config = dict(
    num_hidden_layers=8,
    head_dim=64,
    intermediate_size=256,
    vocab_size=512,
    hidden_act='gelu',
    norm='layernorm',
    positions='learned',
    beta1=0.93,
    max_grad_norm=1.0,
    warmup_steps=200,
    decay_shape='linear',
    max_steps=5363,
)
Each number is 128 + 24 x the weight over its row's rms, rounded and kept within 0 to 255. Layers, rows and columns count from 0. The size above them is the row's rms in percent of the matrix's.

# layer 4 attention key, 128x128, rms 0.103, rows 85-111, columns 0-127
size [ 82  95  92  97  92  99  85  80  90  85  93  94  79  92  89  89  93  91  94  88  94  89  90  84  81  85  87]
[[107  73 141 119 119 142  82 138 120 113 141 102  97 103 149 147 132 135 126 142 167 172 116 156 156 153 113 136 141 101 110  84 162 114 130 167 121 142 126 139 109 133  91 115 119 133 110 111 136 130 103 131 144 128 138 114 163 153 105 140 104 122  73 118  88 156 150 132 153 111 201 149 149 109 142  97 124 137 118 135 136 153 155  97 145 144 170 115 138 173 110 102 131 119 135 146  84 124 114 145 108 154  64 143 139 137  99  85 130  96 140 152 141 148 181 126 105 131  89 118 125 131 141 150  85 141 145 119]
 [116 156 105  94 111 123 123 106 102  77 123  97 144 141  92 109 107 153 111 144 150  59 102 113 134 149 155 105 165 128 118 125 156 167 182 176 139 169 146 130 122 153 153 119 123 142 122 114 154 158 135 127 107 109  97 115 132 162 125 141  97 138 107 151  99 159 150 100 111 156 118 127  66 196 134 121 113 114  97 138 142 111 123 123 130  89 158 129 103 114 120 164 154 148 121 123 112 134 123 132 132 107 124  88 180 118 124 148 125 134 164 140 163 117 128 136 116 156 151  96 110 165 127 100 133 131 106 129]
 [150 149 152 117 149 102  91 117 126 174 135 161 137  91 153 114 137 141 134 118 132 158 120 112 150 120 111 186  97 107 148 104 120 144 125 144 152 119 102 141 122 125 109 145  74  83 101 160 175 102  86 140 121 136 153 153 139 170 131 107 135 117 115 113 153 161 124 136 162 153 118 157 141 135 140 145 107 125 110  89 153 132 113 130 177  78 112 142 111 111 118 104 157  88 124 115 152 139 123 130 137 123 172 162  71 123 136 125 129 141  89 147 131  77 114 106 123 119 147 113 140  92 156 172 162 105 104 130]
 [134 156 131 142 106 127 133  87 121 129  84 115 124  91 107 126 164 158 126 118 118 118 108 172 110 112 122 134 109 130 144  97  88 122 162 133 144  89 124 115 139 171 136 157 144 117 134 114 120 137 141 151 171 138 123 117 180 111 161  98 130 124 121 126 103 183 115 153 123 145  86 122 118  98 140 115 140  95 147 112 158 133 116  87 104 152 155 124  83 120 164 148 173 112 158 146 153 137 161 132 171 123 123 119 162 105 145  71 137 110 181 146 106 121 139 136 155  99  76 125  98 149 145 124  98 132  99 101]
 [ 90 137 130  91 140 119  89 148  96 148 153 135 124 136 145 105 143 125 100 117 114 128 106 138 126 127 162 154 105 159  89 112 152 169 115 141 159 112 100 139 173 121 166 126 146 140 144  89 118 148 104 133  93 108  92 108 133 103 115 134 135 140 121 129 147 142 141 170 134 141 107  99 112 140 125 159 101 117 119 100 103 108 113 145 146 118 113 142 147 146 181 103  75 141 120 117 144  99 110 178 152 122 101 142 132 140 136  79 155 143 117 114 126 182 114 152 107 125  61  82 145 160 137 182 144 140 115 163]
 [156 100 132 126 153 103 137 116 129 150  82  66 103 160 104 119 129  99 123 121 166 158 168 133 129 134 128 133 124 131 126 152  97 146 163 109 132  80 144  96 127 138 144 151 142 132 113  93  76 131 144 156 119 116 142 120 135  83  84 157 150 116 180 120 128 127 128 143 170 115 125  68 116 186 116 105 131 122 141 151 111 122 113 118 172 163 100 116 140 132 121 143 166 158  70 145 137 106 141  85 104 150 173 151 128 127 172 105 133 142 108 139 130 148 130 131 127 123 113 129  93 127 106 133 111 129 155 115]
 [181 185 136 139 167 158 149  95 104 145 185 123 150 116 106 116 110 119 100 119  97 115 140 118 100 114 129 130 151 129 108 102 101 117 114 126 140 107 168 133 143 161 115 162 106 116 138 150 152 102 169 100 122 124 107 142 142 115 118 152 107 126 133 170 100  96 204 178  85  90 123 135 113 151 117 111 122 132 117 143  70 129 120 127  93 145 151 113 116 135 138 123 105 132  87 143  97 125 164 133 127 140 138 138 149 118  98 140 128 149 107 121 130 102 146 156 134  99 128 114 122 179 148  78 120 105 127 107]
 [195 134 136 143 140 140 138 141  90 121 149 128  90 110  91 141 104 142 106 117 119 123  93 139  82 154 149 109 102 122 149 108 152  80  92 102  96 129 157 113 146 113 110  92 115 112 115 140 128 130 133 149 184 157 136 115 125 145 112 160 102  98 100 154 155 154 123  83 140 116 167 103 132 150 116 160  95  83 121 142 162 151 103  96 159 131 123 123  94  96 163 136  96 129 103 123 136 155 110 110 135 149 142 144 132 153 137 116 110 133 103 122 130  63 151 125 143 141 128 127 175 135 156 135 151 160 149 160]
 [124 157 168 153 151 135 129 168  86 133 109 107 146 127 120  52 145 158  81 180 132 145 137 138 129 119 130 136 140 116 142 145 149 120 123 130 127 123  77 111 131 102 143 139 131 104 122 118 118  90  98 109 126 119  98 187 100 133 131 136 120 191 169  94 125 134 110 139 149 130 144 164 127 170  85 112 123 139  78  93 113 118 108 118 118 131 158 138 158 147 105 155 107 133 169 121  89 134 140 128 104 179 132  99 163 135 166 100 109 130 126  92 117 149 116 123 112 125 112 132 121 134 175 109 143 124 118 131]
 [147 132 109 140 103 104 150 152 114 129  85 143 128 157 143 139  99 130 136 122 117 153 106 176  93 133 148 149 147  89 147 123 155 131 141 121 150  99 121  87 115 159  98  97 149 150 140 108 130 131 123  37 116 114 137 123 133 119 193 137 132 155 123 140 115  90 148 128 133 108 125 156 150 137 126 103 132  82 105 176 158 140 159  91 146 114 151 144 127 127 136 112 125 125 102 107 173 162 151 121 132 144 164 159 128 134 110 128 173 128 157  88 126 111 135 125 120  91 127 101  59 156 148 144 145 136 122 121]
 [111 150 114 121 166 165 188 156 119 140 141 113 145 169 119 123 139 132 122 112 151 107 168 104 117 122 137 113  78 122 147 138 154 117 134 153 136 121 153 122 131 149 110 113  71 146 117 150 126 123  60 145 131 140 132 132 151  79 141  64 140 114  72 146 131 115  98 146 141 155 130 151  97 137 146 137 152 112 121  89 134 123 141 131  81 114 140 131 150  93 114 148 123 106 101 149  85 110 150 122 114 143 120 133 149 146  65 128 126 110 142 164 131 156 166 147 183 106  90 129 108 130 112 133 120 149 123 119]
 [151 107 137 115 145 102 122 125 155 141 163 131  59 109 145 153 154 172 162 141  84 145 189 134 142 121 128  94 119 127 135 157 127 119 115 112 135 126 164 183 112 162 103  86 123 129 121 139 142 132 130 157  98  87 150 132 134 149 121 108 111 145 135 145 126 121 115 129 101 156 129 142 119 132 147 110  88  94 103 133 135 127 111  95  73 128 150 139 127 102 142 118  94 129 121  89 138 116 131 120 105 132 161 175 116  95 148 111 127 152 160 175 179 122 146  76 107 144 122 121 105 119  88 122 150  96 141 152]
 [121 142 129 102 116 125 130 137  78  99  97  99  89 100 124  88 187 156 114 106 122 116 125 146 109 140 112 145 104 153 130 160 136 127 115 116 181 140 124 138 155  89 112 134  91  84 113 105 186 175 163 108 115 123 142 134 142  86 152 113 185 158 111 117 102 153 142 109 112 134 110 139 137 112 152 150  78  98 144 127 125 145 180 114 113 151  78 120 159 144 144 103 118 128 104 143 140 129 170 112 122 128 109 108 119 121 141 100 126 124 138 126 137 123 123 149 170 154 147 174 125 124 132  93 144 115 100 150]
 [158  99 136 130 119 165 150 120 152 161  97 107 132  52 138 138  92  92  91 142 146 100 112 105 117 194 144 132 152 126 160  96 128 115 110 162 123  93 136 117 134 106 121 128 122 159 109 138 163 141 170 116 138 138 133 147 123  91 145 131 104 111 108 118 138 143 147 173 122 149 129  84 166 145  80 147 128 139 122 132 137 161 152 116 134 100 128 120 124  97 173 156 138 144 130  91 136 123 126 147  97 126 146 136 132  75 124 107 119 144  85 178 109 110 139 173 146 124 126 146 108 124 115 127  87 144 131 169]
 [ 90 125 113  87 109 119 115 123 152 176 140 115 114 108 111 162 162 133 101 117 117 118 129 184 121 127 103 126 160 141 128 102 135 126  87 149 136 171 136 165 118 143 118 163 157 159 130 155 102 131 138 132 106 111 154 127  89 149 131 159 113 102 112 107 143 169 141 124 141  99 158 157 118 135 121 148 164 121  99  88 146 155 106 159 103 137 130 129 169 136 159  95 203 107 103 122 129  98  88 130 125 103 119 104 102 114 126 138 143  84 127  92 109 100 137 126  95 171 141 141 101 126 179 128 109 118 159 123]
 [124 110 138 154 114 111  95 124 129 105 121 127 159 140 156 149 153 116  79  87 140 174 114 104 170 119  89 135 148 142 173 109 155 142 123 151 114 117 125 108 127  99 136  90 120 141 206 153 119 142 133 161 125 108 145  91 131 117 144 147  89 158 152 142 146 143 155 119 108 136 143 155 108 100 127 153 116 103  87 113 130 151 126 138 137 127 120 136 113 105 146 121 104 101 101 128 127  72  87 160 108 195 106  94 116 128 146 111 105 121 120 117 104 143 138 138 161 139 174 166 145 176 144 105 125 107 113 139]
 [119 123 146  95 145 149 108  96 130 113 176 104 101 124 113 141 117 102 140 122  95 150 117 158 103 149 163 106 168 127 152 140 110  98 113 174  91  85 103 121 151  73 122 125  76 171 114 151 129 133 132 135  84 147 107 148 146 139 125 122 132 124 127 144 140 136 101 146 170 136  97 140  87 115 108 142 196 159 112 145 129  98 156 175 112 174 101 118 130 118 106 148 131 139 141 100 138 127 150 127 141 141 116 130 139 136  80 134  89 164 156 122 101 179 108 101 128 115 125 102 121 165 121 114 116 116 136 137]
 [ 83 108 127 102 182 123  88 159 148 163 139 130 116 135 109 143  91 167 145 109 129  83 130  93  88 122 151 134 170 144 105 127 100 123 134 126  86 108 112  85 122 141 114 138 121 177 133 121 126 147 120 132 126 130 104 116 140 116 146  88 149 143 129 168 126 161 137 127 108 116 151 123 105 106 132 132 122 156 105 136 111 135 150 109 132 141 157 105 123 112 125 143 156  94 116 145  91 146 141 110  91 117  96 135  91 146 145  89 139 118 110 139 138 162 110  88 138 150 115 185 168 179 169 162 148 163 107  88]
 [134 113 134 110 141 123 139 139 135  97 107 116 115 124 143 137 142 146 138 154 160 121  79 165 136 157 137 152 136  96 136 129 127 109  58 142 110 166 108 129 124 138 147 171 145 108 153 131 136 143 183 124 131 141 147 116  83 131 112  92 124 105 142 161  90 111  95 164 134 116  77 137 132 124 110 127  97 134 127 142  78 123 176 171 141 109 130 117 136 162 102 115 135  84 134 164 151 131 185 108 158 117  94 118 114 134 141  86  79 164 157 104 121 131 102 125 126 135 126 142 127 174  98 137 123 157 108 104]
 [127 129 158 112 104 126 154 123 155 145 136 123 149 132 127  91 162 118 112  70 100 128 130 111 123 139 143 108 111 147 148 133  98 160 145 117 140 165 132  85 141 130  93 144 126 122  97  75 149 131 124 141  89 101 119 114  87 106 132 113 111 120 163 100 155 141 137 129 155 150 113 138 200 134 103 128 107 167 166 130 205 142 123 105 117 120 144  95 118 142 134 155  76 146 140 131 154 118 116 107 126 126 120 128 150 133 117 120 112 114 123 120 135 114 186 118 178  87  96  77 140 171 141 113 128 148 149 129]
 [136 111 135 130  97 116 156 135 112 138 126 123  98 196 113 123 126  59  90 158 147 130 100 155  98 121 116 149  88 120 134 143 132 146 143 115 145 163 156 124 142 126 137 135 180 141 161 169 128 125 129  95 157 129 113 136 116 155 152 128 131 121 151 121 119 110 150 125 171 133 121 128 142 131 113 131 125 127 108  84 124 103 147 119  99  99 157 167 108 109  84 137 119  95  87 116 148  77 171 117 105  89 117 145  99 146 146 132 111 160 117 105 119 156 160 152 154  72 153 156 119  95 159 141 104 134 144 158]
 [141 102 151  92 118 137 116 156 138 171  97 154 159 142 110 121 135 153 183 108 128 130 124 150  71 175 129 105 119 181 133 130  76 115 151 193 156 119 120 168 112 132  94  88 122 112 161 122 129 103 144 177 139 140 141 140 156 117 136 114 136 104 125 119 126 162  94 135 147 116 120 129 118 129 154  98 123 119  92 124 102 163  78 155 148  87 150 122 160 130 116  77 135 118 155 146 108 125 131 108 102 124 115 134 134 137 142 118 106  96 100 111 135  78 107 139 133  81 132 131 137 108 144 129 139 147 157 132]
 [135 154 158 141 100 152  94 113 136 136  87  85 149 153 145  94 113 117 156  99 116 148  91 186 124  75 163 101 121 133 153 132 133 114  99 156 140 149  97  96 121 108 118  99 144 138 141 107 144 114 142 186 140 145 190 135 111 120 124 113 114 110 103 129  99  99 129 153 119 137 124 181 122  95 104 140  97 121  98 149 106 147 115 125 153 121 163 102 105 122 149 163 117 113 161 122 104 111 136 147 112  84 150 147 103 154  82 139 146 142 102 120 116 131 103 182 115 135 158 118 154 143 144 143 124 156 149 137]
 [ 93  87 129  68 124 137 149  93  90 148 103 125 120 118 152 102 150 123 142 164 138  98 186 147 130 104 144 117 131 145 105 148 142 105 131 114 102 118 165 101  87  93  83  66 128 118  97 104 155 115 120 161 151 177 139 153 114 146 142  92 130 119 119 126 124 156 157 148  88 108  93 146 122 142 141 166 124 132 135 100 148 122 111 118 133  88 112 128 183 147 113 145  89 160 117 151 122 162 115 157 131 127 154 143 120  89 147 138 146 145 130 110 132 129 136 129 161 148  95 150 137  90 122 127 128 135 159 150]
 [143 130 140 124 124 140  98 143 119 134 144 116  95 176 115 140 178  96 124 141 121  87 169 157 184 138 111 156 132 145 142 118 151 131 177 111 111 118 122 117 104 156  99 123 103 163 144 123 176 185 155 137 116 131 166 129 135 140 118 130 117 109 116  84 106 120 142 173 108 114  93 144 137 141 129 167 104 112 135 116  89 120 152 129 126  91 122 130 116  98 137 149 114 130  96  68 172  94 140  88 138 102 100 105 150 130 148 141  75  91 133 130 157 121 119 120 151 136 152 104 104 132 151  87 136 142 129 119]
 [156 144 168 218 158 118  74 132 135 160 129 110  98 124 107 135 106 116 133 111 156 108  85 126 119 147 142  89 140 142 146 149 129 127  94 142 124 134 157 121 146 190 128 152 158 138 152 109 135 103 115 130 106 118 135 139 115 116 124 130 135  98 118  91 102 144 137 142 122 164  94 147 101 127  99 149 140 106 118 104 146 130  93  99 170 112 133 109 158 148  87 129 140 142 135 111 132 144 122 139 163 133 152 124 167 138 114 108 149 129 120 168 158  91 162  98 120 127 170 157 167 114  80  93 116 147 103 116]
 [166 173  98 138  85 114 136 141 150 131 136 122 152  99 125 143 129 140  79 103 171 119 148 151 138 140 132 104 138 127 106 141 159 151 146 132  86 121 155 108 149 145 146  78 132 114 146 109 130 140 118 133  69 130 158 125  99 124 140 122 109 129 150 143 112  91 133 145 132 178 167 122 121 146 131 141 123 118 123  89 105 140 127 144  97 102 117 119 154 126  80 132 139  96 162 163  91 157 122  91 109 130 172  85 106 145  67 154  97 142 181 122 117  85 138 100 149 116 133 147 122 140 138 129 153 127 140  87]]
# layer 4 attention query, 128x128, rms 0.106, rows 86-112, columns 0-127
size [ 95  97  92  93  99  86  79  86  83  92  96  84  91  89  88  92  89  96  85  88  88  87  82  83  86  88  89]
[[110 123 145 156  81 142 111 116 128 100  87 117 105 158 127 127 133 128 162 136 155  93  99 161 160 139 171  98 140  85 113 161 105 115 147 137 129 101 155 125 136 117 142 191 119 147 149  96 108 145 137 124 138 164 125 130 105 115 165 112 113 136 112 156 112 121 103 146 142 140  88 129 104 103  92 104 114  94 173  89 129 143 133 131 132 149 124 101 133 144 122 131 136 132 134 104  90  89 145 103  97 154 121 123 118 106 130 148 169 110 204 136 100 149 128 147 143 134 161  84 155 159 136  91  99 164 142 109]
 [150 122 124 123 153 117 114 117 134 131 147 119 125 156 128 131 119 147 104 106 113  92 124  97 104 157 122 144 156 158 137 109 111 123 125 119 138 125 127 152 105 127 121  91 154 131 113 118 144 125 172 103 122 104 132 169 146 147  81  80 103 155 163 153 115 132 148 141  79 129 132 106 137 111 194 144  73  96 138 142 155 141  96 101 113  95 108 140 108  60 153 127 109 132 149 117 106 184 149 139 144 126 155 115 155 130 143 116 130 110 148 138 177 130 131 160  88 168 135 110  98 114 161 109 156  90 172 115]
 [135 122  96 125  98 122 137 121 174 119 152 123 129  94 122  52 121 179 106  93 159 115 162 127 104 150 117 130 102 150 146 158 109 148 155 144 150 156 144 141 143 142 108 145 106 123 107 143 120 156 152 133  91 115 187  98 137 142 152  99  97 134 108 134  68 136 118 111 137 126  77 124 144 139 116 116  69 150 150 141 122 150 142 116 119 144 104 117 129 119 142 184 118 133 115  86 138 160 148 117 137 132 112 129 179 124 120  96 141 157 107 132 105 107 159 154 157 106 123 126 140 171 103 125 105 147  95 134]
 [ 92 132 127 104 148 133 124 132 148 108 136  94 148 138 145 130 130 112 126 102  94 146  94 110 119 130 122 126  99 144  89 123 193 115 164 158  81 111 103 109 151 152 165  70  89 154 115 127 155 154  95 124 144 147 157 108 149  96 130  86 123 133 119 178 149 138 136 104 131 153 105 122 126 129 139 165 120 115 141 129 125 152 122 130 113  83 135 133 157 151 166 172  97 130 141 133 139 157 114 123 152 155 101 110 112 116  86 138 127 164 101 157 119 145 122  94 168 137 139 115 176 108 162  78 125  90 120 131]
 [ 93 116 113 105 109 112 131  91 113 124 139 104 154 139 134  72 162 121  76 155 166 161 169 150 166 163 126 154 139 155 139 117 120 121 150 113 141 139  96 130 147 141 161 114 162 122 110 159  83 130 131 172 129 133 168 114 126 104 142 112 100 167 113 103 154 102 111 121 137 125 112 149 131 124 163 116 138 103 126 105 135 100 102 157 110  86 148 143  99 152  55 102 172 105 112  97 144 109 148 140 123 127 107 137 122 120 111 132 137 137 134 134 132 135 142 128 122 150 141 130 109 145 149 177 119 105  65 169]
 [122 120 129 137 145 159  84 143 171 143 127 139 141  98  87 149  96 136 121 100 117 136 109 146 138 112 144  87 110 145 167 141 136 114 120  82 150 126 122 119 108 124 106 131 132 113 112 156 172 145 129 126 144  93 147 126 182 155 194 181  83 131 148 143 136 136 102 129 157 162 135 136 128 120 110 119 116 145 101  97 112 130 127 143  96 155 178 126 107 147 119 118  91  93 124 110  85 138 160 104  67 101 115 149 136 129 119 141 159  91 173 132 112 146 133 128 136 134 113 125 109 169 173 111 104  99 115 114]
 [167 145 130 117 113 105  68  95 152 138 128 141 160 152 118 126 160 125 159 135  90  82 123 109 108 129 175 132 111 131 131 157 135  89 155 115 130 107 137 115 108 150  79 107 136 100 217 149 130 162 120 166 100  63 109 129 136 148 107 113 147 144 120 112 147  83 132 118 154 142 161  92 153 150 129  99 120 144 137 100 148 126 106 147 143 107 151 115 155 162 101 119 127 125 132 133 123 117 139 134 119 108 131 146 172 136 177 129 112 125 120 143 161 128 146 126 131 108 121 101 129 109 130  76 124 123 163 109]
 [ 90 160 149 108  93 102 156 140 130 121 120 152 127 137 146 157 153 100  74  99 130 131  98 133 124 123 152 134 171 106 146 162 118 142 114 138 130 134  90 116 118 114 139 125 102 159 142 150 132 141 113  84 156 143  84 109 113 123  93 130 148 115 157 167 151 115  68 127 110 120 149 126 110 116 106 160  96 155 191  81 133 140 155 126 128 125 145 116  95 131 139  72 119 130  90  85 154 181 122 153 139 114  93 156 146 103 125 134 130 120 114 110 121 111 162 145 150 162 118 112 138 142 178 130 150 115 112 145]
 [108 178 138 119 112 144 165 116 146 155 116 114  95 114 104 141 136 144 121 176 120 137 167 138  99 106 155 181 132 134 117 133 137 130 116 128 138 140 128  83  82 154 138 132 128  81 133 136 136 146 119  95 133  94 143 152  95 147 126 163  90 143 102  94  92  66 132 108 108 125 102 143 137 173 115 130  85 155 153 122 118 112 131 124  96  92 106  97 129 157 103 133 141 107 110 135 111 164 119 123 121 142 167 120 126 158 151 155 165 140 119 123 105 180 118 154 152  97 174 139 105 167 134 122 128  93 156 137]
 [140 122 138 132  99  98 156 144 115 110 146 138 140 138 119 114 130 150 101 106 149  87 122 191 158  89 118 127 143 203 144 147  93 117 107  92 172  95 160 152 153 130 118  63 104 126 128  96 168 103 124 112 110 170 144 121 136 123 153 181 131 104 118 131 137 138 100 111 139 133 110 123 155 121  99 110 107 110 101 129 108 119 154 147 157 125 119 119 148 109 140 131 132 150 154 126 139 102 157 133 111 128 152  83 122 138 157 126 110 136 133  86 106 104  80 153 147 143 119 152 151 102 166  84 110 151 115 148]
 [155 111 105 152 122 158 121 162 123 146 133 133 153 112 126 140  78 145 146 133 148  98 111 103 146 133 117 171 138 129 132 147 114 103 138 142 127  94 137 154 115  80 157 136 133 136  87 133 144 173 107 133 155 125 175 135  86  83 144 156 127 140 122 104  79 143 151 145 123  91 118 107 125 174 146 113 135 104 133 149 101 117 133  95 124  61 172  90 148 152 127  90 117 118 152  98 141 127 173 131 109 113 122 133 130 109 175 138 135  99 137 121 132 105 143 138  98 132 122 131 119 113 120  87 198 158 154 104]
 [146 106 130  93 159 121 118 115 153 131 105 132 102 116 147 142 100 162  81 119 130 113 101 134 118 120 147 136  88 119 167 169  81 137 148 136 122 172 147 140 132 147 156 130 143  93 136 100 124 122 131 107 149 121 138 114 123 117 119  95 105 158 114 147 175 139 147 105 163 162 118 146 134 105 172 127  84 145 119 147 123 127 137  95 114  98  99  93 141 148 134  98 127 104 150 140 162 119 125 115 115 137 122 132 121 137 131 185 126  91 150  88 165 124 152 156 135 138 100 171 202 149  99 126  75 155 108 102]
 [143  99 103 141 177 109  85 154 151 155 151 132 134 159 105  72 140 143 118 111 137 127 116 120  92 129 174 143  99 159  77 145 107 123  83  87 122 134 122 139 114 149 135 113 149 163 188 127 155 140 163 160 108  93 146 144 120 135 140 155 134 167 122 135 169 136 146 150 108 134  78 137 102 111 100 115 136  78 152 158 119 163 131 150 142 139 129 165 100 157 142 119 143  81 125 117 133 109 130 105 119 116 127 124 160 143 145 133 139  84 104 108 119 118 130 114 128 119 145 145  81 160 144 150  94 119 115 104]
 [ 84 112 109 163 152 152 114 154 120 135 170 147 169 128 120 162 135 117 136 109 121 131  90 119 100 153 105 132 110 152  98 106 109 131 109 159 150 166 122 109 138  95 115 186 113 154 154 151 111  99 109 112 119 143 122  98 121 161  87 134 142 152 161  83 118 120 142 127  99 116 128 106 121 129 144 154 113 174 132 144 139 117 112 129 142 115 125  72 166 142 130 138 137 148 155 102  89  63 175 129 127 137 129 123 112 158  82  97 129 128 141 136 125 144 161  93 120 133 134 129 154 112 137 131  68 122 177 147]
 [102 153 151  94 177 117  81 135 150 110 154 136 124 138 158 104 161 114 100 128 122 137 126 106 133 144 153 124  91 122 115 122 163 143 132 149 171 131 133 106 113 110 142 109 121 138 122 147 127  90 136 116 135 151  91 107  84 184 158 100 166  91 109 147  93 147 167 153 137 107 154  88 129 136 103 105 143 113 117 135  85 104 122 149 124 154 123 123 120 110 132 131  86  98 119 153 141 131 164 127 119 148 123 158 116 123 134 124  98 117 115 121 136 167 131 172 126 140 116 158 164 115 142 125 110  57 198 101]
 [143 152 168 162 129 101 132 163 140 118 122 141 138 124  93  63 115  91 104 111 110 146 125  96 134 103 146 146 145 151 105 144 140 147 147 147 136 144 146 136 140 125  90 136 123 140 112  77 118 123 118 122 157 151 102 149 120 124 171 142 147 178 143 166 152 101 110  78 133 142 102 118 129 149 107 134 170 148 129 132 146  81 109 191 115 142 170 119 154 118 114 163 116 151 136 147 115 111  61 122 109 129 103  84 137 112 137 111 135 122 109 139 108 120 153  98  80 163  94 155 126  95 121 138 152 117 111 135]
 [106 141 130 117 118 126 147 184 112 116 128 130 129 135 139  83 142 100 153 124 116 119 145  86 176 151 130 116 123 161 118 119  78  98 121 117 153 148 112  98 162 139 138 139  58 135 130 109 142 184 123  92 136 113  93 136 200 135 144 109 121 141 108 116 135 121 107 191 139 157 130 140 133 115 150 109 138 146 102 112  85 139 180 107 132 134 124 157 187 138  98 133 136 132 137 142 122 132  89 125  93 115 141 131 126 109 162  96 115 120  84 155 109 165  98 136 101 154 116 119 158 129 138 134 124 133 117 142]
 [140 161 118 114 105 121 129 144 146 146  69 146 156 120 154 156 117 148 112 116  70 119 146  87 151 137 126 130 112 136 111  99 158 187 119 155 135 137  88 123  99 128 148 155 121 123 134 112 127 125 114 132 145 121 118 111 128 101 178  97 120 153 169 118 132  96 113 133 168 124 112 177 166  74 196 107 121 141 125 133 164 136 150 160 128 128  60 165 118 138 134 137 144 120 112 153 115 120  98 124 126 112 101 116 142 118 123 104 136 112 113 125  81  97 136 164 142 100  78 156 135 145 121 132 127 108 114 144]
 [127 108 149 109 134 162 159 119 132 130 117  89 101 113 125 121 152 126 130 124 150  96 145 119  69 138 153 108 120 114 121  88  96 125 135 128 134 118 185 148 141 109 124  87 158 114 135 118 166 120 129 154 154 112 105 116 131 124 122 122 151 128 104 130 162 142 103 112 128 181 150 150 156 134 112  72 118 135 162 147  96 145 102 144 138  95 153 166 116 158 128 126 115 103 135 126 141 149 173 142 178 127 132 115 114 180 100 129 117 148  80  89 105 124 178  70 128 102 118 102 136 136 123 107 143 101 111 180]
 [124 169 125 145 138 166 122 101 143 120 126 145 152 180 133 116 160 132 111 155 110 130 119 145 102 119 151 160 155 139 130 105 154 110  61 130 111 124 132 140 157  95 127  72 104 110 150 176 109  94 132 120 135 144 148 149 105 113 131  99 167 116 124  88  84 114  95 110 146 154 126 172 129 106 163 149  89 131  96 116 130  89 120 116 166 144 136 121 109 157 138 134 123 138  88 158  94 121 113 116 156 131 115  76 138 141 111 130 101  92 116 105 144 136 103 151 182 152 131 128 141 159 132 172 144 118 137 158]
 [113 117 127 147 146 101 148 140  88 179 122 141 144 117 138 142 178 137 116 139 129 126 114 142 123 137 102 107 118 164 134  93 130 117 116 121  70 136 127 141 120 129  97 134 146 103 146  67 116 147 127 161  94 152 168 100 158  91 108 108 137 141 133 128  84 112 139 158 136 130 124 128 141 122 128 131  66 175 124 160 148 114 169 143 106 140 109 138 144 121 178 126  94 107 138  73 136 134 122 174 115 161 132 150 160 157 166  98 122 113 111  91 128 135 136 123  73 163 117  89 119 116 161 116 135 118 151 140]
 [134  84 154  98 141 110 110 142 121 175 154 134 146 144 125 150 129 134 178 126  78  98 159 115 114 109 171 140 133 105 149 100 110 142 126 172 110 152 113 134 153 128 100  96 124 146 138 100 128 113 112 173 128 130 143  81 132 124 136 158 144 112 125 135 133 123 109 111 138 149 139 114 143  97  93 166 175 173 152 135 135  69 180 120 121 166  81 127 121  94  98 135 115 144 146 117 113 171 151 128 138 128 120 124 152 144 105 114 125  91  92 120 129 152 134 187 112 115 163 133 111 149 132  86 115  96 115 117]
 [142  98 122  87 148 101 186 129  93 100 113 105 160 170 130 124 103 164 117 122 131  90 112 147 114  90 124 116 122 129 138 145 134 140 133 114  84 155 154  98 115 139 111  97 159 154 157 134 133 138  98 125 180 152 145 147 103 164  76 156 156 125 122 128 126 145 127 123 121 144 101 146 117 110 137 164 126 130  95 121 103 168 143  82 152 124 140 157 198 154  92 110 148 104 180  89 148 119 159 160 146 131 129 154 122 112 160 123 167 119 143 117 109 109 119 120  91 117 130 124 132 126 116 133 150 162 129 107]
 [121 128 208 153 141 144 113 111 149 147  77 132  84 158 124 106  94 110 110 142 140 101  79 110 125 137 123 149 122 140 144 113 143 123 136 149 130 130 157 127 159  91 155 131 143 157 108 137 120 106 168 143 149 152 141 107 111 150  87 142 134 123 109 106 103  99 106 156 169 107 126  84 137 112 118 115 121 109 106 184 128 136 160 121  89 104 118 121 167 107 117 121 165  85 129 151 144  83 123  89 126 131 122 102 155 136 140 130 134 136 166  90 115 110 151 115 152 106 176 133 131 184 158 125 112 111 133 121]
 [180  90 118 154  79 123  96 147 173 132 108 151 112 142 130 114 143  93 116 131 102  90 163 143 115 169 147 104 188 132 122  80 141 106 121 118 132 155 116 124 154 122 151 160 121 149 146 125  83 126 123 123 113  99 142  69 127 110 137 168  86 112 130 141 117 153 102 134 107 107 141 118 151 163 139 125 133  80 132 137 125 139 135 179 126 162 112 129 138 151 111 130 107 116 146 106 131  95 153 153 130  70 156 131 144 136 116 183 150 146 155  94 102 163 128 146 119 115 129  88 134 118 114 120 148 126 154 108]
 [144 117 120 125 135 110 128 124 122 127  44  97 142 128 115 133  92 123 142 119 123 134 154 221 134 147 134  76 115 158  86 132  93 128 128 128 181  97 142 149 124 127 137 189 133 120 172 109 140 116 133 104 151 158 126 102  92 138 118 155 130 138 127 108 130 111  93 130 134  66 120  69 140 136 151 141 121 128 139 105 132  96 129 128 140 157 149 169 126 108 116  95 129 148 119 115 120 117 144 162 169 133 128 112  91 123 158 135 138  93 119 121 126 171 154 149 149 138 120 129 118 156 132 116 141 109 127 152]
 [127  94 127  96 133 152 113 190 108  89  97 134 104 110 133 131 125 112 110 136 138 121 109 122 167 136 160 130 150 166 118 113 127 145 123 118 134 120 129 104  89 119 174  99  94 134 193 138 128 107 117 121  82 117 145 115 111 113 138 179  93 121  94 113  95 139 137 154 144 131 134 133 130 134 137 133  81 161 146 115 158 122 140 113 106 162 126 158 138 105 128 135 175 103 159 114 103 132 132 114 110 181 128 117 139 132 102 109  98 103 152 111 174 158 140 118 160 148 146 142 154 153  70  83 159 136  97 109]]